config = dict(
    num_hidden_layers=11,
    hidden_size=832,
    num_attention_heads=13,
    num_key_value_heads=13,
    head_dim=64,
    intermediate_size=2240,
    vocab_size=18497,
    hidden_act='swiglu',
    norm='rmsnorm',
    norm_place='pre',
    norm_eps=1e-06,
    positions='rope',
    rope_theta=500000.0,
    rope_fraction=1.0,
    qk_norm=True,
    attn_scale=0.149,
    bias='none',
    tie_word_embeddings=False,
    parallel_block=False,
    extras=['capped logits'],
    init='normal',
    init_std_qkv=0.0192,
    init_std_o=0.00409,
    init_std_up=0.0192,
    init_std_down=0.00409,
    optimizer='cautious_adamw',
    learning_rate=0.000475,
    beta1=0.9,
    beta2=0.95,
    weight_decay=0.72,
    lr_head=0.0045,
    warmup_steps=407,
    schedule='wsd',
    decay_fraction=0.66,
    decay_shape='linear',
    final_lr_fraction=0.1,
    batch_tokens=131072,
    max_seq_len=768,
    doc_mask=True,
    train_tokens=1087000000,
    max_steps=8294,
    dataset='wikipedia_en',
)
Each number is 128 + 32 x the weight over its row's rms, rounded and kept within 0 to 255. Layers, rows and columns count from 0. The size above them is the row's rms in percent of the matrix's.

# layer 7 attention query, 832x832, rms 0.0221, rows 768-820, columns 256-319
size [ 48  49  52  54  54  61  70  62  83  64  80  76  67  82  69  88  82  74  83  85  81  84  97  88  98  96 110 101 107 111 108 105 107 119 114 108 115 118 109 112 115 116 107 113  98 110 100 115 109 114 120 105 117]
[[112 116  98 101 123  60  72 122 119 142 165 146 110 139 190 138 148 127  68 141 116  82 106 160 131 125 115  95 106 119 125  95 142  92 151  29 125  69 126 126 182 130 125 141 106 122 122 117  86  98  99 140 116 139 151 156 154 105 102 124  87 143 184 159]
 [ 96 109 107 136 110 160  88 109 125 162 133 124 154  78 165 123 137 115 164 176 133 134 124 189 171 130 158 132  77 101 117 130 103 144 166 175 177 147 167 167 112 124  69  60 189 102 143 147 153 100 126 132 112 104 156 154 190 149 112  90 162 120 135  77]
 [135 139 123  83 110 111 103 133 122 135 178  55 155  83 154  88 128 159 133 146  89 158 152 133 185 158 126 124 116 108 131  84 123 114 138 159 106 102  89 135 141  97 104 150 135 104 120 174 117 127 135 143  89  69 185 151 152  87 136 115 134 124 144  66]
 [146 120 139 108 118 196  86 123 145  69 122 138 136 128 151  73 122  98 188 120 137 115  92  93 155 202  95 143 152 114  90  84  89  87 101 160 159 150 136 135 134 111 137 125 100 128 142 175 126 168 100 177 130  91  99 119 157 101 128  96 148 118 106  81]
 [164 131 170  84 123 112  79 136 138 152 125 107 110 143 110 160  77 139 204 135 154 136 131 124 119 113 141 151 138 180  75 120 152 130 130 132 194  54 176 119  91 111 160 152 155 126 106 164 151 181 104 107 121 147 130 117 186 166 130 135 161 136 115 128]
 [131 140 141 125  98 129 154 122 187 133 107 174  88 173 116 149 152 107 116 109 134 143  89 153  81 123 190 136 148 136 155 138 164 177 119 110 146 149 114 104  50 103 150 120 113 115  85 104  93 131 111  89 158 164 105  87  93 144 195 167 134 134 123 158]
 [147 168 157 115 195 117 122 149 120  75 101 114 134 134  81 111 143  88 228 113 172 137 148  88 160 139 126 166 156 150  62  85 181 140  74 148 120 115 134 114 105 149 164  98 151  99 104 127 172 158  40  77 115  85 133  86 142 154 126 123 144  93 144 133]
 [133 126 130 121  86  92 147 149 122 131  73 134  63 148  87 229 105 176 128  83 116 110  90 132  75 111 141 144 192 133 145  75 116 131  94 100 154 154 165 119 113 127 115 130 145  72  99  84 157 105 142  82 174 145  85 118  90 146 165 210  86 103 139 176]
 [100 129 145 126 201 141 169 172  99  78 156 118 164 120 143  74 153 122 183 130 144 138 188  75 165 141  85 194 101 143  53 135 132 139 116 189 107 130 140 101 163 157 197 104 103 138  85 167 188 154  68 137  97  86 149 103 185 106  74  76 156 132 106  56]
 [173 129 163 148 114 111 138 173 116  81  63 103 100 151  64 126 138 144 195  83 119 120 168 119 124 145 136 122 122 122  85  46 163  97 123 128 123  77 170 112 102 143 128 178 113 121 187 105 179  88 138  88 157  98  81  89 130 127 165 221  92  92 123 110]
 [ 99 112 172 101 148  75 180  89 104 145 165 164 176 134 170  85 155 113 162 212 165 118 159  73 167 169  65 174  81 134  78 169 165 142 104 147 101 158 134  79 149 158 147  98 120 108  86 172 149 171  95 126  75 121 152 135 110 100  88  60 188 126 126  91]
 [129  93  93 132 153 142 136  69 125  94 134 100 178  71 164 113 147  72 183 172  98  67 119 143 191 178 130  93 199 170  95 148  97 131 152 159 180 107 153 140 145 161 159 123 140 160 150 112 127 141 178 172 136 109 160  98 173 126 119 123 129 140 121 113]
 [105 140 127 105 103  83  82  35 135 172 212 175 174 142 164 168 118 144 104 151 131 158  78 121  81 124 107 146  77 123 136 145 137 118 155  96 126 178 140 128 128 109  90  71 130  89 160 162  98 142 121 133  82 154 136 141  86 162 127 120 123 113 167 117]
 [128 119  77 134 167 138 148  47 100 119 194 143 212 106 165  69 147 124 154 179  91 137  72 124 157 119 119  84 157 154 101 178 104 138 112 176 160 163  89 120 145 166 160 112 109 152  81 163 135 169 120 194  94  96 203 115 155 136  91  46 148 115  92 121]
 [169 133 129 130 105 142 129 101 133 108  92 147  61 114 140 211 114 151  78 133 104 121 155 161 110 188 171 126  71 156 190 140 132  94 177 113 105  90 209 125 144 124  57 194 111  87 141 117 121  74 169 149 147 186 117 127 158 113 141 126  83 102 142 159]
 [153 138  74 157 109 138  78  63 149 178 157 139 166 143 155 115 152 151  76 145 108 184  76 133 159  95  95  80  88  83 126 165  97 154  80  84 105 168  96 150 134  87 127 104 169 138 136 152  67 139 142 186 124  89 161 175 107 143 154  84 132 155 113 135]
 [156 128 139 154 145 144 132 183 136 122  43  93  89 128  89 143 126 103 150 125 110 115 133 170 119 123 150 165 130 121 132  77 132 118 136 138 125  82 158  80 139 125 191 158 107 151 135  95 182  82 127  51 161 138  62 119 151 127 149 187 166 146 120 152]
 [137 147 144 134  76  92  91 141 115 114 127 147 127 117 125 161  95 169 105 144 209 154 150 113 118 137 120 153  57  87 200 136 129 170  95 149  74 125 148 150 123  79  79 115 191 127 113 152  91 152 123 100 115 155 129 118 102 131 123 146  75 152 141 115]
 [194 192 102 160  92 185 110  54 126  83 167 139 164 109 142 155  79 162 106 131 178 156 145 146 134  98  93 158  28 140 149 113 110 163  99 102 119 143 149  94 144 160  67 148 155 125 148 145 105  83 188 168 163 139 128 157 148 107 112 160 103 124 147 163]
 [167 135 113 147 113 164  79  72 111 151 154 157 155 117 110 116 131 154 131 138  94 157  70 112 111  65 113  78  78  91  97 172 109 187  98 143 113 151 110 134 116  50 119 122 167 137 129 159 108 121 141 179 117  89 184 158 158 107 155  74 141 143  84 118]
 [ 94  90 141 153 103 108 235 154 163 134 101 149 130 123  99 116  87 123 163 140 121  66 127 157  95 161 176 151 120 161 133 121 111  86 155 117 141  53 164  80 149 187 140 143  82 133 100  92 186 106 130 118 193  58  78  97 197 117 122 153 155 151 146 130]
 [162 173 142 165 112 109  69 110 128 110 128 108 133 165 129 135 135 151  60 162 148 157 146 180 135 154 102 134  90  95 153 136 140 170 111 117  94 163 127 152 164 137 125 113 160 142 117 134 108 109 182 161 141 160 156 151 130  98 138 121  83 150  96 153]
 [195 129 118 148 125 161 100 115 117 103 128 126 147 153 146 121 115 147 127 117 152 168 132  88 168  91 110 119  30 111 101 159 130 221 113  18  64 123 153 137 136 166  64 156 166 141 121 141 146 128 135 179 127 120 148 116 121  93  95 119  77 141 117 124]
 [120 130 140 144 164 107 153 122 152 197  93 127 104 101 116 119 147 136 149 100 103 158  61 138 160 135  93 128 118 133 102 120 117 172 116 133 170 164 154 117  75 161  94 138 126 146 151 120 123 129 112 214 112 119 207  91  95 173 121  90 137  85 103 135]
 [ 67 133 205 116 115 182 158 137  97 184  81 104 140 124 121 148 112 115 234 112 118 155 125 121 183 144 127 118 221 121 155  80 115 130 120 119 101 113 115 144 101 180 123 146 111 139  76 125 120 146  61 119  86 105 138  86  70 175 138 137 116 124 124 186]
 [ 87 130 112 164 131 127 159  67 152 121 112 132 165 131 121 115  63 152  95 138  93  63 129 119 168 131 138 144 119 123 165 121 116 114 183 118  52 102 111 114 165 155 144 144  99 115 134 105 195 115 112 130 184  85  79  87 131  51 126 214 108 170 134 127]
 [153 206 119 162 133 134 101  74  99 128 163 109 104 135 150 143 107 135  77 166 202 145 176 135 152 166  73 151 101  82  90 130 147 146 107 131  86 141 130 150 130 178 129 113 146 128  97 149 141 150 147 115 111 109 136 135 158 149  93 119 114 131 104 113]
 [109 120  72  96 163 156  87  90 121 144 102 123 141 104 102 161 144 167 105  64 120 152 189 132 118 160 122  99  63 136 125 137 144 150 172 159 170 169 111 173 140  64  82 136 144  86 138 120  98 156 170 172  99 180 178 117 141  78 162 124 156 147 123  97]
 [164 169 121 138 193  87  67 165 173 116 122  91 168 127 174  80 176 121 115  79  67  85 138 117 114  78  96 125 156 146 139 100  93 114  82 112 119 156 145 104 118 137 126 113 154 134 139  77 179 129 165 151 133 159 102 156 117 113 143 118  88 129 139 103]
 [192 107 177 142 103 178  83 162 126 136 143 131 176 125 157 159 121 134 140 123 133  98 142 154 141 127 187 144 176 169 153 117 135 171 111 138 151 144 135 136 147 134 139 137 127 159 105 122 112  79 146 137 141 214 119 153 180 108  91 183 152 167 115 155]
 [159 182  89 112 118  80  78  88 130 161 179  82  48 107 117  99 162 149 116 185 101 119 126 107 113 107 130 108  92 143 163 132 164 116 142  94 151  23 111 118  74  99 134 105 120 167 157  91 131  74 131 131  91 135 147 145 100 176 136 144 189 153 136 126]
 [124 101 159 136 157 165 198  69 151 100 105 148 108  55 115 177 142 113 148  90 146 149 152 102 111 165 168 189 112 128 134 143 142 148 155 106  64 139 142 130 151  55 156 139 119 101 191 120 102  97  79  78 101 154  71 127 129 171 143 140 169  43 159 122]
 [136 186 137  96 133 175 150 111 156 115 153 147 117 179 126  81 140 217 143 118 201 153 126 117 131 126  96 116 197 123 215 115  76 137 183 144 171  99 129  56 116 129  91 119 114 128 139 143 147 123  82  47 107 100 183 108  99 158 138 117 135 135 113 155]
 [112 116 155 121 113  91  67 134 108 101 127 191 126 131 120 126 139  84  86 153  87  91 109 124 121 112 140  96 125 183 108 121 139 118 145 129 142 134 123 114  76  99 122  88 139 127 109 110 100 122 145 137 140 155 142 220 157 123  92 208 174  57 125 173]
 [145 172 150 101 157 144  65 161 147 178 155 101  92 127  80 120 196 172 123 110 136 152 194 126  67 106  13 101 175 116 163 187 101 123 113 105 170 116 116 182 140 110 147 122  91 141 113 114 101 163  98 119 124 135 122 113 172 153 134 138 136 220 106 104]
 [113 111 172  71 122 111 147  95  97 118 137 102 114 109 132 166 151 141 168 163  99  90 142 138 144 137 112  91  87  52 126 149 131  85  79 124 131  98 108 119 126 146 185 103 113 145 184 147 104 173 128  83 110 150 125 125 110 114 142 141 129 173 111 175]
 [169  94 145 184 164 140 102 127 145 153 174 171 151 162 118 103 145 121 108 100 115 137 115 199 171 130 103 154 139 147  97 131 130 135 122 167  74 152  93 154 182 139 135 151  94  86 104 165 112 151 185 105 185 144 134 142 125  64 160  97 101 178 154 149]
 [ 95 136 114 133 106 103  72 185  91 109 152 115  82 111 115 178 137 131 176  86  95  89 137 172  67  88 104 166 162 170 102 173 158 109 123  92 114 140 134  99 112  83 138  96  91 133 118 110 113 133  89 131 142 160 100 183 169 172  77  89 171  93 253  63]
 [ 58 129 168 141 155 120  61  98  41  96 144 134  54 159  77 130 135  99 131  86  93 107 143 147 149 138 150 180 212 104  27 110 132 118 121 113 120 171 108  88 134  70 147 133 135 131  93 137 148 180 104 127 119 110 112 140  64  96 115 165 125 129  30 163]
 [111 152  57 113 155 133 142 151 133 125 128 133 101 126  92 144  61 127 136 112  74 151  89 133 151  45 137 131 141 169 118  93 156 118 126 182 135 116 103  72  83  65 125 165 126 196 150 116 121 130 120 136  64  92 135 172 199 116 121  82 206  81 157 111]
 [102  83  97 129 105 125 140 134 168 161 142 136 174 159 181  59 131 116  97 129 177  90 143 128 187 140 151 132 176 163 179  64  81 145 153 117 103 175 109 109 139 153 115 103 164  93 147 129 103 105 149 134 134  98  97 138 102 114 104  76  79 156 115 165]
 [150 105 130 117 115 166 127 109 135 161  96 151 133 141 120 134 149  88 117 159 198 141 183 157 160 149 122 138 149 186 118 131 177 182 118 131  83 134  84 185 113 108 124 116 107 123  95 154 133 169 132 111 170 134 102 172 167 141  89 170 119 102 106 100]
 [158 122 112 154 169  96 183 185 158 112 143  92 109 112 171 147 146 111 107  99 130 181  81 107 111 117 141 131  69  96 142 124 163 132 123 136 122  77 130 130 108 133 100 154 149 131 196 136 171 147 137 145 164  79 139 151 125 173 147  96 111 126 128 138]
 [185  89 156  87 114 127 124 151 164 121 127 143  96 167 126 106 117 116 124 123 119 181 115 151 177  97 140 116 137 110 111 145 174 113 154  99 124 122 112 120 102 144 151 135  87 116 156 140 124 116 153 105 134 104 104 107 111 155 176 134 120  48 164 158]
 [155 171  96 144 143 126 138 127 125 149 185 117 198 104 121 160 126 139 128 163 168 112 104 147 201 129  93 147 153  62 104 106 160 131 161 163 132 116 144 131  71 163 130 148 102 108 175 150 144  61 175 161 108 152 196 127 116 150 185  40 125 129 118  98]
 [132 108 117 128  86 136 189  52 117 145 110 221 112 159  88 123 102 139 106  80  78  71  94 159 130 153 153  94 138  97 125 138 140 188 121 157  89 137 172 151 133 138  92 112 128 135 137 190 129 107 111 137 131 103  96 108 126  68 151 152 109 150 104 108]
 [148 118 166 157 170 125 121 148 155 189 115 119 156  97  99 117 114 165 133 109 146 121 106 124 107 114 157 117 154 144 167 158 151 150 164 109 184 139  55 105  85 125 157 147 142 142  96 122 115 132 182 122 130 160  92 176 157 164 140 116 156 121  96 161]
 [212  97 132 115  83  99 126  82 121 126 130 155  86 184 122 108 208 134 176 189 141 116 139  42 116 135 109 112 118 112 127 194 107 154 140 150 139  58 140 183 137 133 177  61 143 174 134 157 142 159  66 150 158  78  91 118 137 135 164 153  68 143 127  83]
 [161 158 101 103 114 143 105 132 130 118 168 131 111 119 159 122 145 160  42 138 139 151 188 151 180 141 120 149  98 130 120  97 113 185 189 169 130 111 120 106 112  77 184 139 142  49  86 145   3 165 105 144 117 160 147  76  83 103 153 130 115 125 127 139]
 [179 153 115 137 194 121 102  64  76 118 149 125 117 123 144 115  63 142  88 112 116  97 112 131 173 156 126 165  49 149 111 110 104 137 126 100 122 130 105  85 174 115  69 166 154 121 132 149 134 113 159 123 118 129 133 130 112  74 120 112 101 131 140 112]
 [130 105 170 148  87 162 104  94 166 133 143 120 151 164  79 144  90 138 154 122  81 120 131 115 129 112 158 125 146 181 154 137  95 134 133 167 138 179 142 135 136 132 234 141 132 102 198 141 120 135 145 142 103 127 117 139 117 122  73 153 110 102 130 135]
 [113 122 142 136 129 156 212 117 145 122 135 121 141 145 136 181 108  94  96 109 115 123 116 127 101 153 110  93 125 137 141 135  93 133  88 121 118 122 166 110 187 115 180 136 136 169 164 115 120  87 185 134 145 114  90 131 135 150 129  99 152 156 126 155]
 [128  94 117 109 123  98 138 145 125 116 138 129 153 157 150  79 157 102 148 193 164 107 133  95  98 100 131 173 107 103 102 108 101 143 123  76 124 114 165 136  99  91 153  81 121 160 167 122 151  98  54 176 114 105  99  65 120 173 111 133  89  96 129 120]]
# layer 7 attention key, 832x832, rms 0.0218, rows 768-819, columns 256-319
size [ 53  55  52  59  58  58  58  57  59  56  66  68  58  80  61  74  77  61  79  62  69  78  86  78  78  90 100  93 109  89 110 104 107 111 109 109 117 109 119 110 108 110 121 114 114 119 124 122 111 106 130 111]
[[151 119 174 168 100 140 190 184 131 155 118 126 112 121 121 129 123 101 115 150  73 142 159 160 106 105 122 133 121  98  95  94 105 105 115 165 105  86 134 115 111 144 125 103 185 135 142  88  78 129 105  76 101 126 127  39  99  88 141 102 171 121  71  88]
 [ 83 124 146  92 123 110 115 135  85 100  73  88 161 136 112 123 153 146 112 119 119 108 119 149 106 164 133 112  64 148 139  85 172  91  80 115 141 129 110 107 118 140 139 178  66 169 156 109 151  91 160 124 129 144 104 105 119  85 107 110 100 173 152 172]
 [ 79 135 183 109 131 112 158 123  53 112  71 157 136 141 110 128 105 159  91 111 138 130 103 113 116 112 117 127 120 177  63 114 175 113 178 130 152 202 147 124 140 183 159 141 125 165 120 114 143 117 163 127 114 146 145  69 171 150 110 127  85 185 115 135]
 [118 140 119 143 116  50 131 116  90 125 153  98 173 115 147 153 145 162 114 148  96 154  92 167  77 116 175 149  61 141  97 193 130 122 195 157 107 215 139 170 116 119  70 158 126  95 111 107 157 120 132 124 110 143 141 147 126 185 113 164 128 100 188 161]
 [141 153 128 179 151 164 136  98 116 147  93 138 155 126 147  66 133 103  56 204 190 127  76 113 154 116 115 135  54 131 162 113  95 133  93 126 130 182 113 161 123 131 153 107 153 114 155 160  89  83 100 136 136 105 128 185  56 154 100 170  96 118 133 117]
 [204 111 141 160  78 136 147 118 124 113 109 114 120 147 156 135 129 126 124 101 127 103 154 140 119 111  95 135  99 151 167 113 117 150  80 153 204  50 172  93 153 137 143 150 216 114 150 129 137  96  94 157 105 122 115 137 119  81  79 112 159 120 145 135]
 [123 161  96 125 151 151  91  77 147 112 151 170 120 173 116 171 183 110 124 166 118 159 106 164 100 237 113  69  89 102 166 119  92 128 123 135 151 163 136 118 148 107 114  84 128 168 121 168 145 124 135 193 141 156 151 197 131 100 132 167  82  74 142  82]
 [172 138 140 116 126 159 154 105 168 134 144 134 144 114 139 126 143  75 145  84 120  90 174 145 132 158  66 119 151 175 115  79 147 109 128  94 133  81 195  85 128 106 132 173 122 114 178  96 146 193 148 117  76 141 131 105 104  59 110 163 107 125 112  96]
 [ 77 190 104 125 130 145  84  58 196 150 136 160 125 124 128 145 174 134 165 177  70 143 110 171 135 230 141  58 136 102 163 148 132 145  98 136 122 164 102 138 152 142  89  88 139 123 142 140 127 121 135 134 129 110 151 203 108 120  91 158 110 106 167  96]
 [160 160  81 111 176 103 154 110 152 123 153 183  85 111 136 100 134  98  97 166 130 156  67 106  95 162  88 166  92 194 101  90 106 168 140 126 139 126 145 111 141 125  94 156 163 113 121 135  94 116 141 129 143 141 156 152 111 117  99 102 142 163 111  65]
 [112 159 121 127 143  80 136 107 122 132  93 152 159 131  90 120 109 151 108 128 134 124 108 158  96 196 165 102 193 120 161 140 133 137  83 188 134 188 143 137 131 132  97  83 134 147 116 107 121  97 103 132  97  72 170 186 101 179 131 165 112 104 167 105]
 [107 149 161  97 154 165  91 191 116 135 116 118 100 132 123 115 102 141 125 118 149 208 114  77  99 118 163 140  17 148 123 111 109 179  75  66 117 113 111 161  98 120  81 107 103  73 143 180  82 126 119 105 145 114 103 153 166 100 119 103 114 137 147  93]
 [ 66 148 178 148 116  80 107 132  98 110  82  63 179 177 113 129 142 161 124  83 149 132 150 129 205 108 163 126 142  74 163 152 161 137  78 147  82 148 189 128  99 156 173 171 123 125 116 156 133 106 130 122  76  70 152 152 119  95 157 190 107  95 152 163]
 [100 206 189 112 129 135 105 168 135 134 133  91 146 118 129 107 134 147  99 118 159 173 137 109 139 145 186 125  37  89 131 106 120 174  82 126  93 148 140 161 116 130 133 100 121 123 151 162  70  89 133 152 156 143  94 113 159 105 182  85 122 169 157 122]
 [118 180 187 128 149  92 116 175 106  72  66 107 130 122 148 109  71 159 118  77 118 110  71 128 101  41 156 169 162 102 149 127 127 133 142 176 129 102 136  35 102 121 116 102 158 158 122 164 127  86 174 111 133  81  75 153 155 130 128 146 145 198 176 128]
 [ 87 133 207 113  93 107  81  95 158 153 132  94 180 162 101  91 146 124 106 140 116 118 159 134 178 161 119  76  67  66 156 142 155 171  75 154  72 128 143 118 140 176 129 155 152 124 145 141 169  98 117 190 136 149 119 149 158 126 169 125 132 173 161 137]
 [156 115  72 117 172 124 154  72 111  96 133 143 122 111 121 138  92 119 168 101 159  72 110  98 112 122  75 132 151 197 123 120 109 153 183 123 173  84 124 112 117 104  96 107 141 110 152 120 175 141 132  83 154 107 139 153 100 153  95 145 124  62 101 124]
 [152 137 126 178 125 166  72  97 187 143 113 122 114 176 148  96 131 175  88 144 134  84 123 157 139 156  85 153 154 118 164  81 138 132 102 107 113 114 116  65 104 168 129 154 133  98  81 118 158  92 150 117 124 129 109 193 123 174  89  79 123  91 159 137]
 [146 128 198  92  93  80 100 186 133 161  77 105 150 149 105  85 148 122 113 108 105  48 148 110 195 155 137  88 116 108 137 173 121 110  82 151  51 136 150  92 150 157 164 111 125 129 119 135 177 106 108 135 150 144 147 159 139 114 145 129 165 154 166 117]
 [132 154 113 115 138 112 141 159 155 149 145 142 121 156 103 111 155 172 136 122 129 130 145 138 144 134  81 128  95 144 120 135 157 161 113 149 114 132 109 115 145 142 152 124  84  78 132 123 101  95  98 147 203 165 145 147 173 112 128  75 136 108 152 122]
 [134 229 203 143 133 171 189 111  79  87 138 139 112  97 151 116  83 117 221 120  69 123  85 135 100  89 114 138 194 138 133 159 121 201 140 116 153 135 131 142 157  70 195 145 161 112 158 124 165 101 122 108 161 130  39 121 117 162 150 156 137 121 123 133]
 [143 108 150 152  99 100 121 131 165 141 131 141 182 111 171 133 120 107 108 109 140  94 133 152 147 137 113 108 102  95 163 165 147  52 122  91  81 181 211  78 129 162 110 140 105  85  88 150 167  95  76 190 133 141 138 126 174  98 123 138 169 144 176 166]
 [116 179 127  75  78 121 122 196 140 133  85 154 169 138 117 127 114 160 149 107 142 134 147 186 122 219  51 119 144 118 144 176 167 108 129 151  57 119 183  99 161 169 129 142 161 107 154 135 131  84  57 164 176 150 126 130 146 142 142 125 138 133 160 148]
 [175 130 117  47 149 161 141 152  45 100  72  98 112 115 104 130 188 107  99 121 108 165 122 111  64 117 139 103  48 176 137  80  92 135 143 103 139 168 144 124 111  55 185  93  91 125 170 111  72 137 145 134 119 124 117  98 126  91 132 167 108 122 161 160]
 [122 146 107  75 139 144 145 168 121 145 106 114 115 117 126 151  97 129 232 159 122 116 113  95  35 134 159 107 160 159  84  57 102 131  86 109 180 148  87 182 171 164 168  69 139 137 162 142 115 127 128  83 190 110 126 135 131 195 157 113  88  75 104 141]
 [150 124 154 196 154 117 141 128 153 159 122 111 140 151 123 142 137 130 186 106  94 102 132 176 185 124 120 106 121  93  96 191 197 173 124 167  75  90 128 117 156  75 163 153 134 176 139 148 164 148 146 150 139 111 153 110 130 195 133 100 151  80 120 157]
 [147  81 147  87  52  97 177 137 162 153  99 102 154 149  93 144 148 150  81 124 154 113 142 152 143 131 138  92 105  76 186 144 194  93  99 161  99 152 165  80 146 188 121  96 144 172 158 135 142 115 164 145 126 161 182 148 126 108 150 106  94 140 184 124]
 [ 87 117 179  89  81 140 160 155  83 147 135  95  84 168 131  98 146 119  89 144 128 124 168 118  99  91 155 179  86 125 155 126 166  81 188 138 129 101 138 162 121 172 136  92 111 103 127 132  84 145 106 167  58 106 108 138 120 136 110 106 137 163 111 119]
 [109 173 111 128 194 103 111 110 138 114 197  88 120 122 157 119 160  86 182 179  66 134 139 130 135 173 108 117 149 105 108 141 147 116  87 156 119 159 100 116 138  64 103 134  82 124 122 133 125 118 147 172 160 148  92  74  90 160 150 132 155  98 129 122]
 [168 149 151 105 117 138 135 202 142 133 110  82 137 129 123  66  94 182 131  60 173  85 126 125 119 101 130 149 107 173 181 129 127  85 109 129  92 114 152 139 143 122 127 106 191 130 126 161 174  94 103 124 123 136 105 132 175 137 168 157 121 173 154 143]
 [114 125 141 152 141 115  84 114 141  92  98  92 124  99 114  79 104 158  85 182 105 213  97 102 140 111  89  98 150 165  98  33  70 151 188 160 176 126 122 119 124 146 117  78  54 178  79 157  92 110 164 121 121 137 110 188 150  77 160  96 151 143 130 156]
 [112 125 113 183 130 121 132  72 162 114 173 179  56  73 118 144 122 114 145 146 125 124 125  98 141 163 118 126 180  99  99  96 151 158 120 105 128 128 146 131 114  86 148 146 136 129 129 157 133 119 114 136 141 123 113 111 131 122 107 169 148 109  99 165]
 [110 149 174 107 110 179 178 148 103  92 110 123  67 161 161 166 177 135 160  89 161 177 157 151 100 137 118 136 177 124 132  73  71  82 162  95 114 129 146 108 193 158 156 142 153 112 159 144 117 120 118  70 147 106 109 133 111 140 100 105 125 127 128 164]
 [ 66 135  91 115 116 117  61 121 134 124 168 195 144  93  84  45 190 139 120 207 103  78 113 114 155 108 104  95 125 114 127 151 129 144 126 114 176 168 115 111 106 128 143 130 134  98 100 125 132 140 100 169 181 171 164 126 138 140 122 126 126 132 121 127]
 [170 147 169 158 181 136  83 154 113 110 203 161 135 154 126 126 172 178 117 110  85 203 117 141 117  93 105  96 146 138 103 120 138  98 135  97  80 102 169 111 134  64 124 145 106 108  56 107 111 133 129 154 132 141 116 103 100 124 113 135 146 114  98 156]
 [120 153 121  86 184 176 142 166 139 196 185 119 126 130 147 122  86 146 125 123 136 159 106 131 123 109  72 130  96  83 137 122 177 169 136 166 179 116 104 156 131 139 154 124  75 155 133 188  87 127 114  91  89 176 150 120 138 104  63  84 115 151 102 144]
 [146 136 180 166 167  94  81 132  88  91 194 127 110 144 110  40 129 132 116 164 126 149  95  90 119 140 153  67  79 132 141 173 114 136 166 102 106 111 171  87 144  57 141 135  90 140 164 186 101 114 177 112 124 135 133  83 106  77 160 118 117 167 170 151]
 [ 65  99  94 105 158 127 175 138 174 131 104 112 154  73 119 140 149 128 125 121 145 107 182 155 113 149  65 174 129 157 151 157 136 129  92 148 134 152 159 141  84 163 106  72 142  97 119  95 158 104  89 109 179 126  93 143 110 133 155  57 172 165 146  83]
 [119 136 161 156 147 118  42 110  95  86 178 153  66 165 114 134 195 130 105 154 101  99 120  68 168  74 140 121 209  83  80 102 150 144  79 129  49 130 107  98 163  67 121 116 149 139  95 133 107 204  99 114  98 110 178 125  73 123  72 154 109  80 115 100]
 [136 112 118 190 148 137 127 113 102 103 145 120 137  93 112  97 118 121 176 127 110  54 103  83 161  80 161  93 107 144 110 115  88 142 132 101 180 133 126  86 136 113 111 120 145 149 135 185 101 104 142 103  26 114 195 186 179  73 141 128 158  89 124  92]
 [125 128 104 150 108 119 112  96 111 147 199 158 150  96 141  94 187 124 114 124 111 112 141 119 215 180 189 120 144 156 122 106 115 190 153  89  86 197 159  95 143 192  79  56 104 116 180 153 150 116 146 174 137 114 147 106 115 198 148 106  89 114 143 160]
 [152  97  96 167 100 185  79 172 134 126 111 140 123 122 105 167  99  77  46 174 196 149 162 138  71  98 161 108 156  90  65 188 137 131 102 178 104 117 135 144 151 133 172  66 147  97 135 110 112 152 152 103 185 111 114 176 170 113  55 114 132  84 176 107]
 [107 108  97 115  50 119 129 146 119 146  55 137 106 122 137 100 130 120 108  66 177 145 113 115  71 134 124 120 127 106 124  79 124 107 140 114 177 167 133 118 129 198  94 107 137  87 174 110 148 149  86 142 158 101  87 184 163 159 152 162 150 192 170 115]
 [127  54 120 109 137 182 135 123 113 125 100 117 123 170 164 160 128 148 192 153  93  89 150  97 129  92 146 130 132 167  91  97 138 103 106 123 119 106 127 126 136 148 112  88 115  81 139 145  96 166 127  99 146 150 177 113 139 128 125 174 124 123 126 114]
 [146  81 151  93  93 165 150 153 126 127  91  99 141 140 141 148 139 110 107  91 229 152 164 120 176 166 133 135  82  76 158 117 121 100 207 114 130 119  98 130  98 219 126 135  99 116 132 160 140  91 134 137  82  74 112 174 173 161 149 126 114 167 153 137]
 [167 109 135  81 113 166 233 113 105 135 123 164 146 169 108  89 117 172 116 102 152 116  67 149 138 154 184 108 127  81 188 150 109 142 155 134 162 123 161 122 106 104 178 129 138 134 128 116 139  89 146 144 129  71 102  88 124  68  95 195 113 145 132 196]
 [143 114  97 126 183  94 113  85 166 139 178 132 111 125 116 150 131 191 142 209 138 131 119 134 130 155 202 125 156 162  73 148 147 166  91 130 141 123  88 136 108  56 156 130 125 120  98 141 133 187 172  93 186 113 105 119 159 152 163 171  96  58 103 121]
 [153 128 118  62 117  63 131  83 149 128 129 155 113 173  96  66 160 107  94 145 187 165 132 127 117 141 129 168 129 113 175 175  66 139 167 166 187 103 127 150 124 157 145  80 148 136 133  94 124 153  92 159 137 170  16 109 126 142 106 135 104 210 116 156]
 [ 72 124  79 110 147 129 128 139 125  93  72 110 123 136 208  73 135 183  87 155 130 132 110 158 139  93 175 137  76 101 194 105  94 139 152 180 154  93  94 160  87  81 160  89 134 147 131 143  43 155 119 101 132 128 132 129  91 107 126 106 140 174 170 133]
 [134 177 122  92 153 112  98 111  88  89  97 105 136 163 111 104 102 103 134 158 114 144 138 127 148 177 163 166 105 126 115 107 141 160 138 151 116  81 145  84 133  88 102 113 108 126 124  98  75 195 106  97  71  71 160 140 132  76 135 170  79 115  90 170]
 [128 126 166 119 107 201 132  91 121 112 191 131 199 173 132 102  92 142 119 129 107 172 157 167 170 110 164 131 204 133 177 132 137 125 164 164 124 103 182 140 147 118 124 164 127 117 170 139 149 139 162 148  83 147 139 122  96 106  43  77 139 120 180 165]
 [128 126 173  87 102 225 214 100 135 205  89 148 146 144 142 141  96 108 158  73 192 131 139 145  97 121 117  82  90  57 161  76  66  72 116 117 162  88 138 101 125 149 169  75 134 143  98 155 118 140 158 131 119 142 167 141 124 135 183 151 160 128 134 116]]